{"n_layer": 19, "d_model": 64, "n_head": 2, "n_kv_head": 2, "head_dim": 32, "d_mlp": 192, "vocab_size": 2048, "activation": "swiglu", "norm": "layernorm", "norm_place": "pre", "norm_eps": 1e-05, "positions": "rope", "rope_base": 1020.0, "rope_fraction": 0.5, "qk_norm": true, "attn_scale": 0.177, "bias": "none", "tie_embeddings": false, "parallel_block": false, "extras": ["local attention windows", "value embeddings", "learned residual scales", "skips across layers"], "init": "normal", "init_std_qkv": 0.0625, "init_std_o": 0.0, "init_std_up": 0.0625, "init_std_down": 0.0, "optimizer": "adamw", "lr": 0.00563, "beta1": 0.9, "beta2": 0.95, "weight_decay": 0.037, "lr_head": 0.00791, "warmup_steps": 377, "schedule": "wsd", "decay_fraction": 0.386, "decay_shape": "cos", "final_lr_fraction": 0.0, "batch_tokens": 16384, "seq_len": 256, "doc_mask": true, "train_tokens": 83330000, "steps": 5087, "dataset": "wikipedia_en"}
Each number is 128 + 24 x the weight over its row's rms, rounded and kept within 0 to 255. Layers, rows and columns count from 0. Numbers have three digits each. The size before them is the row's rms in percent of the matrix's.

# v: layer 16 attention value, 64x64, rms 0.26, rows 36-63, columns 0-63
# o: layer 16 attention output (transposed), 64x64, rms 0.27, rows 36-63, columns 0-63
# gate: layer 16 MLP gate, 192x64, rms 0.289, rows 0-47, columns 0-63
# up: layer 16 MLP up, 192x64, rms 0.299, rows 0-47, columns 0-63
# down: layer 16 MLP down (transposed), 192x64, rms 0.289, rows 0-47, columns 0-63
v36 113:140117113115120122143118132126093178125170125142112143137139140102142114129141111174108140166132136101151075128164111152124129146131116135111110123134111191100135140112108047156123100156160111
o36 119:151179165126129104120158143136142075113131119106121154093113145123127150125132148103120095132148116119118143146089149157119164107132168103167094108134118117153111101156146191080109130112112118
v37 102:148152156117058134116130142123141133093107176127165153116153151137137144122073157143136139127125112092114127115157126120145142143102117121136173108122145092144140136109182133127068105126093134
o37 112:127136117131137134137140114160162095114135099140179164167114114116099111116158081097166087150161116156135145118112123117122102113111102121137106137146124153135125093125081085150174146126171132
v38 092:091116123133062124098086148148131103154130078157138136166128146126179147110114092153124138140137128148123134127098142141101152135147153137113069109131145133134103102155110167135130166103135106
o38 099:135164156087161141130138079146147111136138166095119121097125127108131103169150139116151115109104068136175102115130149095124162126120123174147172134136128130127142083096141098101139119120133124
v39 079:110154065120101157047127139125122156131130138141149094133117130164132127176136145131116121133097164088106149146113125125127144125162093152094123136119136076151128101170128128136148133137109134
o39 112:135148115152130118160117115121132080130133131117118165159157118108169116108144093120164150137173088110132108140114116161181154153120141149148149123091117129079132101110135153092098111077126131
v40 082:073150097128168153145113138144189155127113080104138097154125100157154109137110142138111139118097143077157141150168114117146100102121144114128120116096161124154122147118152118130141148155132094
o40 100:146068154134138151161109135124147112143080175126129120127161093144104147141126137164108109177181123146100129106137143136116086130098128125122140154155100113096116156139096127099145089113137139
v41 086:138138125142135133133116140125175143120154110118132130119132121123141103098053104165118149138151141102154062125158102104116110145114160137160156111136075143118146123147118097135185132099142104
o41 112:100098125105121173095133129172117122170111160108122137127115094154120154163172128153140139156106099111109161123110150154159129119125125116098093130111181111149133106151119148128129072113095154
v42 096:129145172128110128181120105134157122112123152132099126154130073094121150150099141086111127144169119126130125142149152136052121156134120146139090125148096183107128124114124124135098158113131132
o42 093:166123142157142117098125133094098135160144084123096159114144183155157126145158152129094134120112153145115157100150117089114140083125140096115144107106142126108112090095114120170095146140140154
v43 099:095150133103086152104108111165106116140171148141147149108135178107142123127144090128098118124160098066115163113130096113144171109143125162121159133118133167164136115122138161108116123123143100
o43 102:134137141125097120104147135127160112131111103146160097118082126136136158152127136105124130100131117195143056128147131152114144188121110141151148113104126108131143100146147092150148093086130127
v44 088:148147109108079087123115106124135159124102136113132132111144102141185181131138136111111144122140151146159159119100111147110147098100145083127103122136179156147123139135145162089163107116101156
o44 100:136127162125163147144138101096150102099118133166120110111129178103147068160121130170093146114110123105079096101141147129152080164097142150126134120114123110149159150127132116141149158130127105
v45 091:102114115145131084138134147138119117118121167144097127120148159129091116140127130144139167143127145147130097117141153134092124202139117124133191116089141115161114142131073128118117121166114075
o45 108:087126134175128126127142131111133161128138095138155116092128127114137097130143128136117149155132100108190152126129097104159097114157149120149068102198100129112164155115102121137139124117104120
v46 129:133112077115146112086094130125184092142085119123110124129119122134091104128107167131136073131135141155135147139107135121111113081122160124142154144160156093118123146113150146119160130175121165
o46 108:155129123124136165145135092140155092117127130092144146136135130131152116124145115131153170145109165112154112114134132130084077194128104107095090118128127140137151161121146144077079128102108155
v47 096:144121131131122124115133123098132093118080127078084140165186138124106134117129122100126148130124150102133148126141096131106139172130160146119149140167089141091147113127121094152133072137130181
o47 119:126143093116129107124116152097107098161142095129140150085079158138140141154110142188148162141140093127173148136121127171096131138120106112113137149123143153108156072100126115104122161116123109
v48 093:096145075113122150150141128119153123104145130100106109122147142105155131137131098109100096176093085133136090130173134118115171084166117134154124168118140102178135144107130108143123129147131161
o48 120:182112139154159156105161140135161145133123125123133134143118087165128113118141143150161121071152177111163143147116137119131094118156135107107130116109093098067107121102140138103119120133142085
v49 102:102130134104125141099137128146069157162096133128119109127079101104118138112135059114111115173177087125151141132122144137095164139130130154134115087121114135100157131166136140120129114148158110
o49 085:130104152106156092119093112144149133114160091147092143131152181152157128145121145158157138109124154117146126120163062091103136114117126109152165128120094121141116112147107141159155096114090131
v50 090:141111152129117181147135138174148169119107106131123137104117126129050110140083151145124106082121152135142115135140142121119108093125094111125098068127171144125122137157124160131145132152121119
o50 121:108121167149121065121110131116142123139131103145133144148130119144120163075150112108153119181103129133107132098078151088134095148133146116130176162169102152148108125111169125119119133115106118
v51 081:147114150130098136136142117143135124065103136116183142175117110100116108113157111152163096153130139151130135124178156117159135124128102149138158125158115162099098127130105118091078132119109091
o51 121:095102117147112111116166146127154164127146106108148115086174128122106119155116170121145140125146118122130121177083107065102136147147106096128107114102130129181132155124149106118141136136170152
v52 108:105118116105130117133114151148134123106119098097109124125107075117117173151132162118117089126182125150130139123182152114103171121152115139163062092137119116123111132144140183117139125147114122
o52 106:140121116151163154112164090142090145103107131134145143145126195158119127138131097111112100148139115114134130127106142089136178138127157159071163130133110155122103125090107083141104128118157132
v53 103:082141093132091139123110138156195147124093119187125150152131091100125141145129121161130071111086130115134139136135116124121126107149109143160143145117107123175105131144080137110129120110132106
o53 106:150115157113161120135176124133114147139143106127168104125162116134108134075119142101167151138150113157121093113100080102135122150098151131109110146144157087083131082133161156135104123146141148
v54 077:140147104133107126097148098143122175116140102148173146152129144118109093119117132123098124104100143166105154143172123145189102106099128116129126146114166118133098153090149146105108150116133070
o54 096:155144119126115162148144093098162087113115143102117153104128087111148154131132143097098114123123160122123114125104116109136095110137131143116157075138126125107160139174177093165133172153104159
v55 095:140121096129113145131130150114181119134155128170104155169174087108123155129120143084085115112121124145108108127123156161142111140098154093138120143110123107147167131089131144122115145073150092
o55 109:134132189112116110125133136130096110106126130119138141132086168104121091130139100132147153120096143112113145140119083144171109167211102146127131133117138114089117134120117127167145128118117178
v56 091:128125163140142146154145144086089141122141127095062107117126115158160150108132088099116114101127160135137086095138143139109167140162121152112152114125132197133113121164144095144114126132123136
o56 106:089112107169111114101193110130109129133147103154195137179103158104136139150136144112097123129146097106120138129158095143114104078131091128109137147119126116125151133114139158116114123142166116
v57 111:112123118121159137157120123107066125106123194120086128110138162119142202131124097120116134120093104124150153135116124150120136129179134117145153154128129142101105134098133151122111158149093161
o57 094:099122096125120115107169137109122117108117087134128135142131136120139112122164159121145117108124109115136124104149141181093091138136152121103184110164130137138164119100138123130118093135216097
v58 095:119162102095116122104131124147132223147128151137121157138112138129159149135158095115156161115127097118106170114142113131130136127150091152162154154092132104144130122108076108113119130140147111
o58 097:123080136147111175098096144135080052103158142107139097136144131155161084113101138156120096144140131119175112123113147129162143130158126136126124130147111106150135108127151137134137096119156148
v59 093:123173137143149148114152123119140172156091124078114133122093113136130135146137092100124102141152129122116097135141108106067134077150173136109131118126141141132126140138153112147208116127124135
o59 127:093086143161100149109092110157115111151152111119180105097157139107149112153142141129134132111150135141138157129119168130146114175099099109139152131117084116085102123139188128117102120154117119
v60 099:127102137136097172109122108130212135119100160105081141123112161159109133137132092102131103123140107096153135147138106095129132138165136126142140122113109131108136132184094129146094114132118087
o60 111:162133100104141132156129130144128124158140097172161117149093093125108107143136141144114155151155120129083104118141148112130157076135100130130119153150125115121103104066177145092131139142097164
v61 108:119115125117175122104155129107095087123123141071135125185121110109099154117118134141098141146133136138124153120159139132165128152159118125142185098135124141085128135088101140099147152143179115
o61 102:101157123136148158156085120125104164153145140159099124098102173131138154142136118080141118124152117119141045130132115153114113125111090134136138127160147103177160115102148113126118121120099136
v62 084:116141195136110074109109106114064140164132131114144136129138122134131120132133119173157115106104164132133092145176109118128127159146104145105104149137137147182114112144106125126127086124094125
o62 116:150158106125122128105112130162131168131154150136116143135102112127152093139076146130100138147147123148150182087112074142119128111088157127165161088092149106148108111126138108127097161125141104
v63 106:083102121112158094119112125100122122155137140111129144157155108157091130131155155112124123120126138188119152135103155133066139128125077139120101120115128158174108130122149145123154136160075155
o63 108:144124152155105143116136116216146139095150120109128121097101156098097139125104106118110138134120119109136087093166129128147128128174118106148118132143171099139123179093130112114102152114141106
gate0 099:149138093094137131131104100185112129147124121112149158105073169096134109170134125142091101103105156115160114127151105155131128094088122122128090155114136125117139163146152153107100152118124155
up0 103:091102112123134160123113089176100112154127127116141115067125144144144131148095130128116144115126160132157106135119147125092157083134143145139102106149076166094131147119142163173130119144110166
down0 101:101143135097146134122120112125099131127147129158115154137115097133181163094107097118136115137145119104157170111103112209124111128150108106148131118101123146139121089097142119136150109171169093
gate1 095:129145101126110156098126113162067132113098143182127140135103122130130125106163129120130120140116115154086097163147142121127131115115133133081150194115137125143136147084102119107108136179106161
up1 099:122133146108112151113121116211087139129115097171099121143150130130116102104118134121126102111141109157175108085102128148127155139110112154122116127122138114152118097164098111167132141170124169
down1 097:129106115111130155144113114123139084114088084197114108146117149183097112077111126138140130118118124153169143120140125086128130153150157133148136140156146149125110180132143107116112094122100115
gate2 094:127143128188125150151140143114105126128137124105161138165123113126104132135133120072113132124094125183061156102129113123148067157128117120116135158118127190108115122147135139133104102116141129
up2 092:144146132121109122100187114139101119132086172120157111128101100136118143134132139136130168171098170121114148121163124135140118131130115111117166141118103161127181124131070144111106148090130084
down2 090:160144131174085159117184143129150122149134111109114127117096081145098091139086100122121153110154122143153116115124148163167149125131164161112111118125095132105136093133135141120083095129159129
gate3 081:088151152138117122165106171106119163133107130123099101160111124133162142154142115106128141126124135153081110153155129113128105157144116148079152131125127089136164086085117162170129167107122108
up3 079:132158090122097089166156148126135119136108146107128118132169147138154143104095148109105089125138131087138122067122173143113151111141169175167115093101147127136104132155144122128118125164129113
down3 081:123071101137131143110131106124116140140129106111134138143094125111135119107161109122122130149083146086157127153159148144166115064090111127135106166134154111141132194169115116125102110138145154
gate4 090:140126126145164112144144137142133133100151147120109162121083125114159135148110095140129126136114175135114115121088118136132084114124133146141130209116131094115162127089143112112059151151121099
up4 090:138087154125178121148121110155171094121132132150131108124121117125088098154117116138158152089125119144098096100083122161139083142151112148161141132145146135095087120132174133105088134111130150
down4 098:135133104108164150114098105096158121157123120129112116106159111146125165046115166152123192151129129088112126108087111141118147145132117118155130100119150139118091138157156127123145129155141118
gate5 093:155097160147122144128141162130095145107140148091117139145104154110187112134156118091121109118124125139138125132124129132139123122134153129121130178132091118096203101111067113127130112168107103
up5 085:119111129094175105127159107140138107120127127104114064099106155151179118126147134122129113115150145127141129146114132147121101079134161156082126126146135107083151136127147163185103120147116154
down5 089:177134116110125118139118150101143094166140148134132149115160123115114129136143134147131108116168107145151106172094071128102102162161129082152127062120104129119097166152113119126119117135115160
gate6 104:190113111138138103134133132111103148114169111138148150112102131094151097136133136142094150128116164108131110138111168146119115080119123079158128086061110120155134157163153138119137117152120136
up6 112:107129102114119102136121197157159095125134083122148163120153143136131134116117166110137103079127095129112136110124143111146156151126170137139108114177165168114124138092081099129143143129136123
down6 108:159175138137110127111114153087135171122154136137138117121115157111138133078148129113124127093140135096134138164182118113143150121069142124107116129110122165113135165122112124155153104140084073
gate7 108:142138119110074081133141129117133121116097144118124134143133146113173145132155147103168165123129127108122117164078137111093141130113090115061073142151122129119152137153104168138131159147142134
up7 106:107077119117098109194144106153126137137125128171103133164142152153134122095133151072132158109114163137150095158126125131096127162117156126125119129109108087151143121108162119126120106087121160
down7 106:143113117194097160104106107134093074136106116120112113164141099163148125158144173121125110144129111138100096085127135096125158161134162119093131153126108126115157125153146091146133139151128144
gate8 096:105108103169163153143147133122101149147123146099144143070083112158158150132186120123116138135104151160117142171128145134120121132113098126098162119127092103151134119104107112125114150155119076
up8 094:109168111122110067073124162140108097113131110151116145179135136094159118104097163160128129141131102117142154113147092117119137160146113130121136141126140131092160148128157124166079106134145109
down8 094:135155124181146157128087120134096174115114174151130137131120137153141150131139107112102134126120094170115106131139120131123140135094093146116179110158128097116177137119097112083097133134079126
gate9 101:166121132146168174159144113122094136127112158153138163145113130133125170108142156092120089133139122097114148149070110120120133080129109130129122161139123144127122129159162146070133156096099109
up9 107:147127098093111145138085122136104077112120125141148106093133091101116144113116161131126120140122082188150153132143098139087147174091137108137140141149121135125116121164129131134127179143159165
down9 105:135104133162124111109149104147154089114133174084132137152138142136141135101125146101104104087133139115150109104069167113115127141147116120136131104108139152166115157141148099117165096195122115
gate10 106:164117145133191079156137137138081131119105159143138143128145149100114134110111170094147123159115125093147127151144132102089126125139107134083108185115127138155155120086112112105148140106130114
up10 110:153118156109120104181113091131112129124137167139137115138110150141127110122105152137100119139066045124148087135155114132129128161139126118101082111142139145157129136149118169142155133138130158
down10 107:146078125143125107095153125137168148147137149092154120168171117157072150109119122089164146114112113106085112136091114135132123138176154089144127117130154142105105129137110126119119158100154143
gate11 095:167149141137107114152125137145112076119110103136147110145144061105136148142181160159134139134121135136099154119142077138116123112090135112121149166079144123126105122135088156139125148125155165
up11 087:134130136137123154118130170112147094138107146132115127191125114110094158134160112158139130082155093138132139085101155107109108095130148109075099177149156107120119133116145135131148146099126171
down11 089:133150110139123107165108121154132078124174123158109161115123111108148158137095122113129144156155139109114143126168093110107127124166146108127129155106068120163144136114096099131137155088151079
gate12 112:159133139144111161143116134144120121153147144117113174130069129128139171098111121134133122103133154109098124130112178119129128114130110087110161114082121135077180123123167162108145143166152106
up12 119:130096161130133110165126121107118157104127138106130138119163148111123146143142123152114119116105055128145117131160121140106086165156107160100106137125151180105144130189109137119119093101103159
down12 113:092158068109123121114088120138107116120107138176156117142136157129150140118102106146097138152160124161127147147121170152127121117090145093125109153110149109169167143106171101093128149122129105
gate13 096:150131147117132140145161166085139152102158164156111138136134135115121121147190127149123140086106155116093107115106068111147111148140103138124106150084163116131127120140183108105108137108150128
up13 093:158114137159105100187125163074128120095129124146084154126134135122137104143123138116125121107153139141097129134131093108139138145133153141128125116191127150200152124133092134096144111131137088
down13 094:107175151134111129153125086155090120143151139121134119113158127107129111143134149101090128121177147128135112116107128134117191091139145109104177173098112100159119080110145139162117141129111143
gate14 092:127126086141150138096150105141109145143152154149111134094109140142138143143122123133142095155154109140103104169147154164061103114100147103139120143142113126091134146076083143092115133158121090
up14 098:098078130093169119129137106135136137165148103128140127099116139159075089121124117149163150160132137145119116144162166125135134144118120122114138118155139137090150142088116153088195101133097127
down14 097:091136117138109127105144124090134103104154122084129145141098126118092123133099149149136148140149112110144118143119151168169128141152134095159114158137146159169095104150122107161111066080157136
gate15 105:148107105124138123108134132150132146137143115143174124164094140125120164137132119157173112159107134135102092128113105094141137131139106106122186190118087122110124141124115138128057115131140082
up15 102:068129149135164141152135093125111116127136169138085136118112140142147106139118136140113098130161150145177121091123133137110130103092162113154091086108141119190098146093114146110121152128127149
down15 103:173148113117126118126142100094105138146127183097142185127093125105098110140149142130109122175106118128114130132109126099134088149099142118128142131086111161117140131178096187125113131151142142
gate16 112:130100132118110088126118144137071146134098124145129138120146128129111145171094119147126151142097132121132170109136172124094138097126095088108117145104101101168146134137164187127182141146121144
up16 104:133147153119141113148121117131117096125093135141118144152104182109126146116139110136129138116106130182134137086136132101152109156095156094172153085168117120124118151120101113134112155147117053
down16 110:138157119117104145121142116133112111125139069134121143125138091114148152170142131116112089156143132131107098108133117173155101146098147156141183134121138155132089096093168125104134122083177137
gate17 097:120088138183152132135108135132117131095152129156103168126134131130119069107115100097107123155083133140129171133140155108165115148111109093117149131110140105074150128155167152127141146152108151
up17 096:084093094107120119121135136131130100166141145136118139124157112115106092130115127161123156154171105124132124147099154084134129104125117165136116108138170107130144141159157123179100147104168067
down17 100:117114144162108129141140112095123143129117162112136133095085166130113146084135115166087141146157165102124132098175121113105119103126117158115138137133134152164170163159121123112096124102129067
gate18 104:165092119103105124143135147169105126139100119117137131111126158106098114123199150119120107152158159115124146143171171133143111108057130093128132107119091139153150118102139123132144135152143159
up18 107:119123147147132134133151135117147137084125113175125153161132133120149141130092086098121175106099085139154082129063102111086130139129115112138117145106133107150151156154128133090124120105169143
down18 102:133041126106126155144134156135118137106130111150116162152124114129110108156128114101121133143112144093143182146140147132097189114109071140140155128103178143104107110128139108118127120130137138
gate19 093:126125083143109126123078129132171127132107125118151163129130141140082166107172160117135120149116142148157106148125198118112109132071136101130126114134150103086141135167149119127156137101105130
up19 092:171134187150126128161166141112159122080123141094152158145120141097121127097124153121160147106098124168113151154124117084120131136133119089119165109107161132152137090125134095141145161116098126
down19 102:090143091106128128080117107125119116171144128172111141165156141149172124119117146119117129180119147070166126136120127131104130172122129119110133167106088130091107151123139083124132116118151147
gate20 102:137133108140134115155152138139068118120098077137103145127117135117097125166159134175117110154136143128133157131176117105097142151094166085158116139089093105098144128147108133104158146125102122
up20 101:139145127134181097136156124127159138185111142133135107153105095098181106131069135132084110139118107117115173141156120124150105122071180116161115146132112131116132124131130128143109130131118113
down20 109:084173105140153152114115110139120116143127154122178108115135162126132171117118167108081139110128123126150109129107127167153143068162085162118142076123132136116140107115135103149119106156137130
gate21 102:153139067126147112102128141163113125139116148108156143122110145142134162161135156179091123113146150099149131179123096105113136099119154103129105082137125114152122137143098136061143125121131100
up21 106:178118111154122097077166113123128116105133090111124157134133130144169189142108166145150113100114134116107115123093156137127118082112163137150132110159104111134113116160160108098163125126103135
down21 102:131121115113119133179123085109148180130144130108094103130090093132138105119138123102167147151128122131101140152117089167122156139120131141110104157171103157138141135093119141201122121129092131
gate22 107:144102076156149136157123117072151133094129159128174138101142163118161110142144106132104124129142154179078100114144125129125123116098096120117117098154096134154137136127135158109128178151108135
up22 104:109092141095108168147115124125093094149182167114122083153174161130111176131136113109129134106149165104150113127103135112119118124126136139084153129118105148109142129143152152141110084113127170
down22 107:106128097151140132105145146150164129127093114084146167143094116145124150126148120125144141168159092158085109099119146184142139137095139108093098139156112098111171112118118117119102174114113138
gate23 102:098128110112138104126139134144099129082090128088163174149129112145089123150136152129121134157120125142144123136171140116137108158156072113121134147083143173153153111108099141126114176155162139
up23 100:132135142153160095152144158085145120113111083117116100151149080142160174139137120115136142153138107142140100142093141114115156122124141095105118130090096162169115119103184097126096135123130101
down23 104:146126142124120153130159143117127146114146119068124146145127140144091143140142113202105123135101161135126122137142126124162091094097162147124136113135135137082147126149154075098122093076142144
gate24 096:094103112133141109155173131183131129141116170138150137112121102116188149112104135142118108121103154107114163122163141129079117113134155118140108109128099134142117162141142195113089102123124139
up24 095:122130129153098110146131122144184114090168172130097139129116118135139131112103137155131132094122136110088152117131180139096117148100149104122136121182120125111114109130175179125074149138145126
down24 094:094131093154063155135123091121137104114136178162115098136118166144092133107146132111156119109131113124140106116094174114135163142139113130111124119131158129111135112169190103128098127148127156
gate25 091:105158078142188111107129109144102121132106157155166133129133142085169118142123126113087098141129131099120132120157144144145139081137130137115145128127094060130134150128121187130143123138121105
up25 090:096153127131158131108096105105101149118109157136150111152155152124139104105113117123100092115125129094138114111133120121180138098150136138123156131137096062151094147157157186135134105160135165
down25 091:093126117114104163102110158148102113131145102085143160143131085093082127127149131150117197080122139139146102125103141132140186151111101136111125123106149141135146099161142120150158121142133133
gate26 102:109151067134141097146116151108159099173124170107121145135158143150075150130169108138142128125126118136132130145130180104143112106101123074080136131111133106149112148104125142097134130128144091
up26 106:089124153118104141139162144137153132126161095094144120170093130140122126133124139125070147117138154154145141118159156124079135140140075139057110145110116134095151137151128117156149108097118124
down26 113:113067117127112159124140092144141111127105088114164153130100120100169141148154119130120161112163160145153091129110138123104104100118083099123158117154153141115132105135158098151156122151177121
gate27 105:153135148125101161111143119154119122164118151122103121121144111120167160155139133148107141148100179108141113127146135149106109103118082130053082113134115156124121166086115127088137123137142090
up27 106:141118109132143120130165143107141168080153134113160128114134168124118123079131112119135120133128092183112118069146088111123118156136150174160129129127165088165114128105154158127116113107111146
down27 096:143083136149147110150113138159130119133082141160143134118143118126119102108135116110130106136123172163104150146110123070128138156100113137149138158111139095126127124107149187129101159077102077
gate28 103:122121123096168124127091140157159147117124167117139153145151150127137111118160104133118117113113119152114087121171110126095124145093112094103132190088145126143177119121142130097153162108176148
up28 105:113148111138129107117096131116184155150141143151109106097126096094071126137122117137155102156141139132087139128110150104169107139173140116189140116114151133155097138122129135094152143111135083
down28 099:110116149188181153134128086107125155084127132150118137145135130111093133127145105097090127107129154098137118114117150091097126106137102136108121161137142105114145206133128154155130136131095139
gate29 100:123129121145105120153193102147136129103146106156127159107080146137147099184147111079109159101123174094124139148096133095133126108133114129087162124118106150134154124104121157116139135158134144
up29 095:157130092112152103095070136149118117109101164139124131110165128166159128110141145150114113177123157094145133118162109132104137109099183135127122132134149102129109151168113104085098115148146109
down29 096:093101090143120131114158159154111143111140130099110100144114163140139116158119116120119097134171175113121107120139071131164141113083148122110154172141138110159179142107119153094127125128153106
gate30 096:091147125162153153111171141136096130176155151131154136156105115135110148114143115076106121160127143129118112129135136127114106150087139140091095189123101145130166119129118080127153125083131119
up30 097:128128099095153109147116116129190106111114105161135127131163136130151128151150112126108107147137078106133129106125127136134096128163100140152160110137152119115065123100145147154154149153071169
down30 089:094121114091149145152156127108142149145117100122112136127099096136087142143104136126117118157132116120115111137127116119127129149157182121111077075138137186136142187144152109166136128085159126
gate31 114:172140156137106136118164138129148117075150134166180143164095129126132130131113095146107096132100127095088152158118142091136108120130137100089119148100136109134134139168160123133078158127107111
up31 107:121121138154138086148106096119174111118111142120166170091162156108135153079120099129104104188107130142146134138141117102151135103114141166158117108140111099159085146129113116132111123139088134
down31 115:113137092101074146154127111112134112130125152133148141127159119172133144120132119130113106138086117151124134069125097121132153171120188100158148114124084157140160091113148141102124169132118109
gate32 099:109094082121161154151119137113170138118109106147119162090108166156113148171164148088130111172140110108137082123100122102111104137134135127147130109151153109126129147097116092104108113153162149
up32 101:138152115124127138159105147143138123094101114152140113080132089094141096101130191142164102104120075136134162136104119106166124140148118154138094158141098160150124137139118140119148100150099093
down32 104:125122090113113121148135098117187100099169091168129124180122136149085107094140154107133098141093160132100145124131138113134121112135117127113118166146124104144136161172154095136153092130131103
gate33 102:100091131148114160136138101133127140137147096133093148100142120126168092161171124101135167111113166148120145136095173121106135141110096124089096173126113139113152137116158152136121116162076140
up33 099:135146135128178154127134129155110120087125122128123080126124145116131147093099110181112104090130148098133138131181142138120117066177145109116162173117121126117147139114167137138109095118104134
down33 098:132113127114142101173113140130159148101124149110107148115152110138146101108162096076100079157117121114165151120152119155135143095123116121177140116093183133117126149128104156171103135109140105
gate34 100:160117080116162107130111122131108076125108129152135126134113151150094152138174125118118128115168183103098144129101186162120120110076113123112108141135148109118121133155161117121133091111148152
up34 093:109138116138166103108127095110159156112105120113110098137137111075102107177175111133137172105111147143125145098139168135151130122121168139112149083089129143076146137137157124145132148127108147
down34 098:146136146150118148100149109122124153164117122160175146155107092135130079120119086140109107104183114153127133149159153074096128159112114135137120127123164104133144089139125153076142118122110109
gate35 103:123116106131121061161139155128121162153103106153147141172099123122113138127154120160095150161113099098137154168158149066086143126118128114139159148115120101098121118130103120133154150098137126
up35 103:121109127121119102159134111154120114128123131171126123168128107122121158111144107165126141172151117127152149146129137078122093121160126079119168183097128104120149113138148083115145080148107168
down35 104:100096136127074167101193119144131169153131134142167135133078144151165090131157128119133096135150123129130109107128116146126117129117128113119166114093151138159154064132131116122120141096124139
gate36 091:105148128150124032146117132134149132109169147122080177140086111101116115136081132118161117161122131115136122141133105108119130101129154124133131130130097110133145138140099167157148112103130098
up36 087:116145167175125165118141103138089083133092070070102126108114090122114132132140127132163132141148134136079152122097162144133138117133102124130131155143160111142122119127178149128153118131123161
down36 087:146104157127130135129150123120109156118115117152118111082131123152153175115098142171118155103125118165129152113132151131113100168107156075142108133092153101178118109102148083128126142099111087
gate37 095:142106140116152123131148146172117131091139150145182155160086103120145160134112110123133077161121141115107103165115105109104156079078106125109107159138123085129138138111155133129093119132128148
up37 100:104101171157071158112155104170099122095122098123139149149154106121108141108125135159120110153170126112115112138095153106098167144130088140102110101166153122124127129140141119138089132155091128
down37 099:142140134131129114122092128125138119154123105158098112076149135183135077137113124153147163114091118132124150108150108173141112099150155187143113086075138122126124129152105113153100147140132138
gate38 097:155090146120104116164146183165104085101154099132122141150131135141118114123111080093110131106102128111149109119126156126133103148109113103090139153155109107125172130178132099118150119157166136
up38 106:163135166136108116115114125102155117115113154152127097146121105125113089108156110077101119181095160115117121153142129140144113107162148112094106186141144125108107124158172111168112140100138117
down38 104:103118157159155138130142118155144140120130128103073136101098104112145106142166141120146130092104136109111163123099093105151181088119133144117131143150104060137140170142160157143123139139110108
gate39 103:149111133142109097149103149115148172119135131102093164119082112103149100165163125144104112148128159145133097117140127077111129136117085121148122129043158145146142131143164129139149128132125129
up39 102:168162118122124150121159114126144116126110136110098065135121131139095178104092139133111158120127108105128127189142146124129115108114176117139143182160161098093126120140111132115143115163106103
down39 106:088124081135137116107123146129141119121116126161168114115099110148192107142132103141149145119105180156093141129146166128137088134124155095116128141132151144115131126079124106072166118097133117
gate40 099:159104136117116124113151135153123145080113144156148154140133142133130143171118114163094128124106140101138108106110116125114145145164114141094118130056112130146193130143133106087126077102156104
up40 102:117114109109106113122128149111163183142157086172166124099148151129099105177111152130153155106118112123145129148123110120125127118091113122122102128061151092147091130139164126130149131158151109
down40 100:158119165117122150103159125096152098084103107144136137132144131112127129157163110099139081138120164145137107100102145140128138114115160148134138169142088086143091169142111143079127108153109161
gate41 107:114115131119125064123123147153079144138131175146155129131109140114125136127138117145124137132118136093149111123111122118106099118154115124086163209126150151100174143128127115108069147126155111
up41 108:154136095131128109146141122091132141144127124159120142131158135119164128166128109154113126130139115149115129103155092106102130152098143106186095060115086145180142126086120159102134110126148154
down41 106:102123129141152098108152111132129149134132123130177162189114104184125086124140086116092125151137145150114159135084131146147129148108127105123133140078149142152106115130108152078103148106140138
gate42 093:131125131154097161102136121097129135140142116161107172105154130109133128135168110092089090201116107146125104142121114119110127159119088145106149132140110110110102150063161142114115146149134119
up42 099:177172085165105126136133133119109143107100107116106127152121149101145127136125149138110125110103115151158179104159134138081105142134161117126095137142100180141116118131130113144079170092151130
down42 101:175123153136184164183102124173112122090130158125135109116130126123159111122112122100123126130090105141101083131142127104094131145113125157122119157133106119125118108148119149138176129171077135
gate43 114:129136149120115091124169129120124106086123147123138105154100185121116148091148123143142111163131126131147076159163123108110086142116131126084137186091112149123146123124151149128097132173148108
up43 111:166124122103130145144121132127120131102159116148142145171112111153126141116111169181136126148082137086118097166090141122110112148149094124101110145089114157125092107163160161086130109137149106
down43 112:078186123154122102124161135149108098137161129124117118122105150119123175112113124141133141188131126131126086162102137087128128137090100105095112088150164155161142114115158151108136128143122118
gate44 093:114126155147173139105189142145098170081095128162123135153101118135173108168121116110123134135144118137143151128112134085172129106138101144115116102103096158149127129147109131100086116143129101
up44 096:096134140157135103096122123091102121134129145117109090129162179161133116132140120159097132156130124092127145149113134113170120134161195100105144108153138127084175133173135101142136145117143140
down44 098:089107130093138150142101125124127120127156148141113095177158153093128166109116125099129162121162160143133134115122115160090162141109085075137127101113136138143152158120129080093128148150146158
gate45 108:154120110105165111104124134122154144111132137174123139121101126136124113168103160115118110096152163140107129111181169105170147081088128115081110142119127127140141128106146162079137127092148148
up45 103:103156127122089146179123162133127101133106136113125143191148145136133130126138092151105112128132079159121136126106095147075148123110085126159124140089141094159130123169167152122139111138118109
down45 102:121070138117121145100154104105156147139149139117112138114113111105103157140075134136157154114137172093105142131149172102090159103134106129098109121151118141088149188131127160106109136132138144
gate46 095:160109132099172111114110139178150163146125151137144137144154133145138090144102099151084127176141147089134088138136136110140149137139109093114115137130116135104202145107098118107132142110099135
up46 090:115117155133200158111092167143129110141136107080142144134144127142114085152105135167108174122118127112138107106134120112142125158125144087149108096148148112110138145085117113107159125115089161
down46 093:160117123090058154140130096138131126121141148105113145121126153123105146114115088123181119111107148118141122175082160155129173162114132085139132127096122130120132109112143113172145171135126131
gate47 102:123133135142129146132117133138063138133144155150114122134131122145173171133095139134085081129121077126149074175123134106149121098147179097136109145075124132118117133112136153103124130148147142
up47 100:144117098103122132134148102147116158134129096163152133093130094117096153172138110110086114126218104157149126132115127132098100170137109128155129119132091099107124125125169132130116130154148143
down47 099:107139166141181107137127195129147141147129159154113127130096120129118120114130118116141136163140154130124112129126142130130132103163165119149103144139108061149107071095121119114088122113085157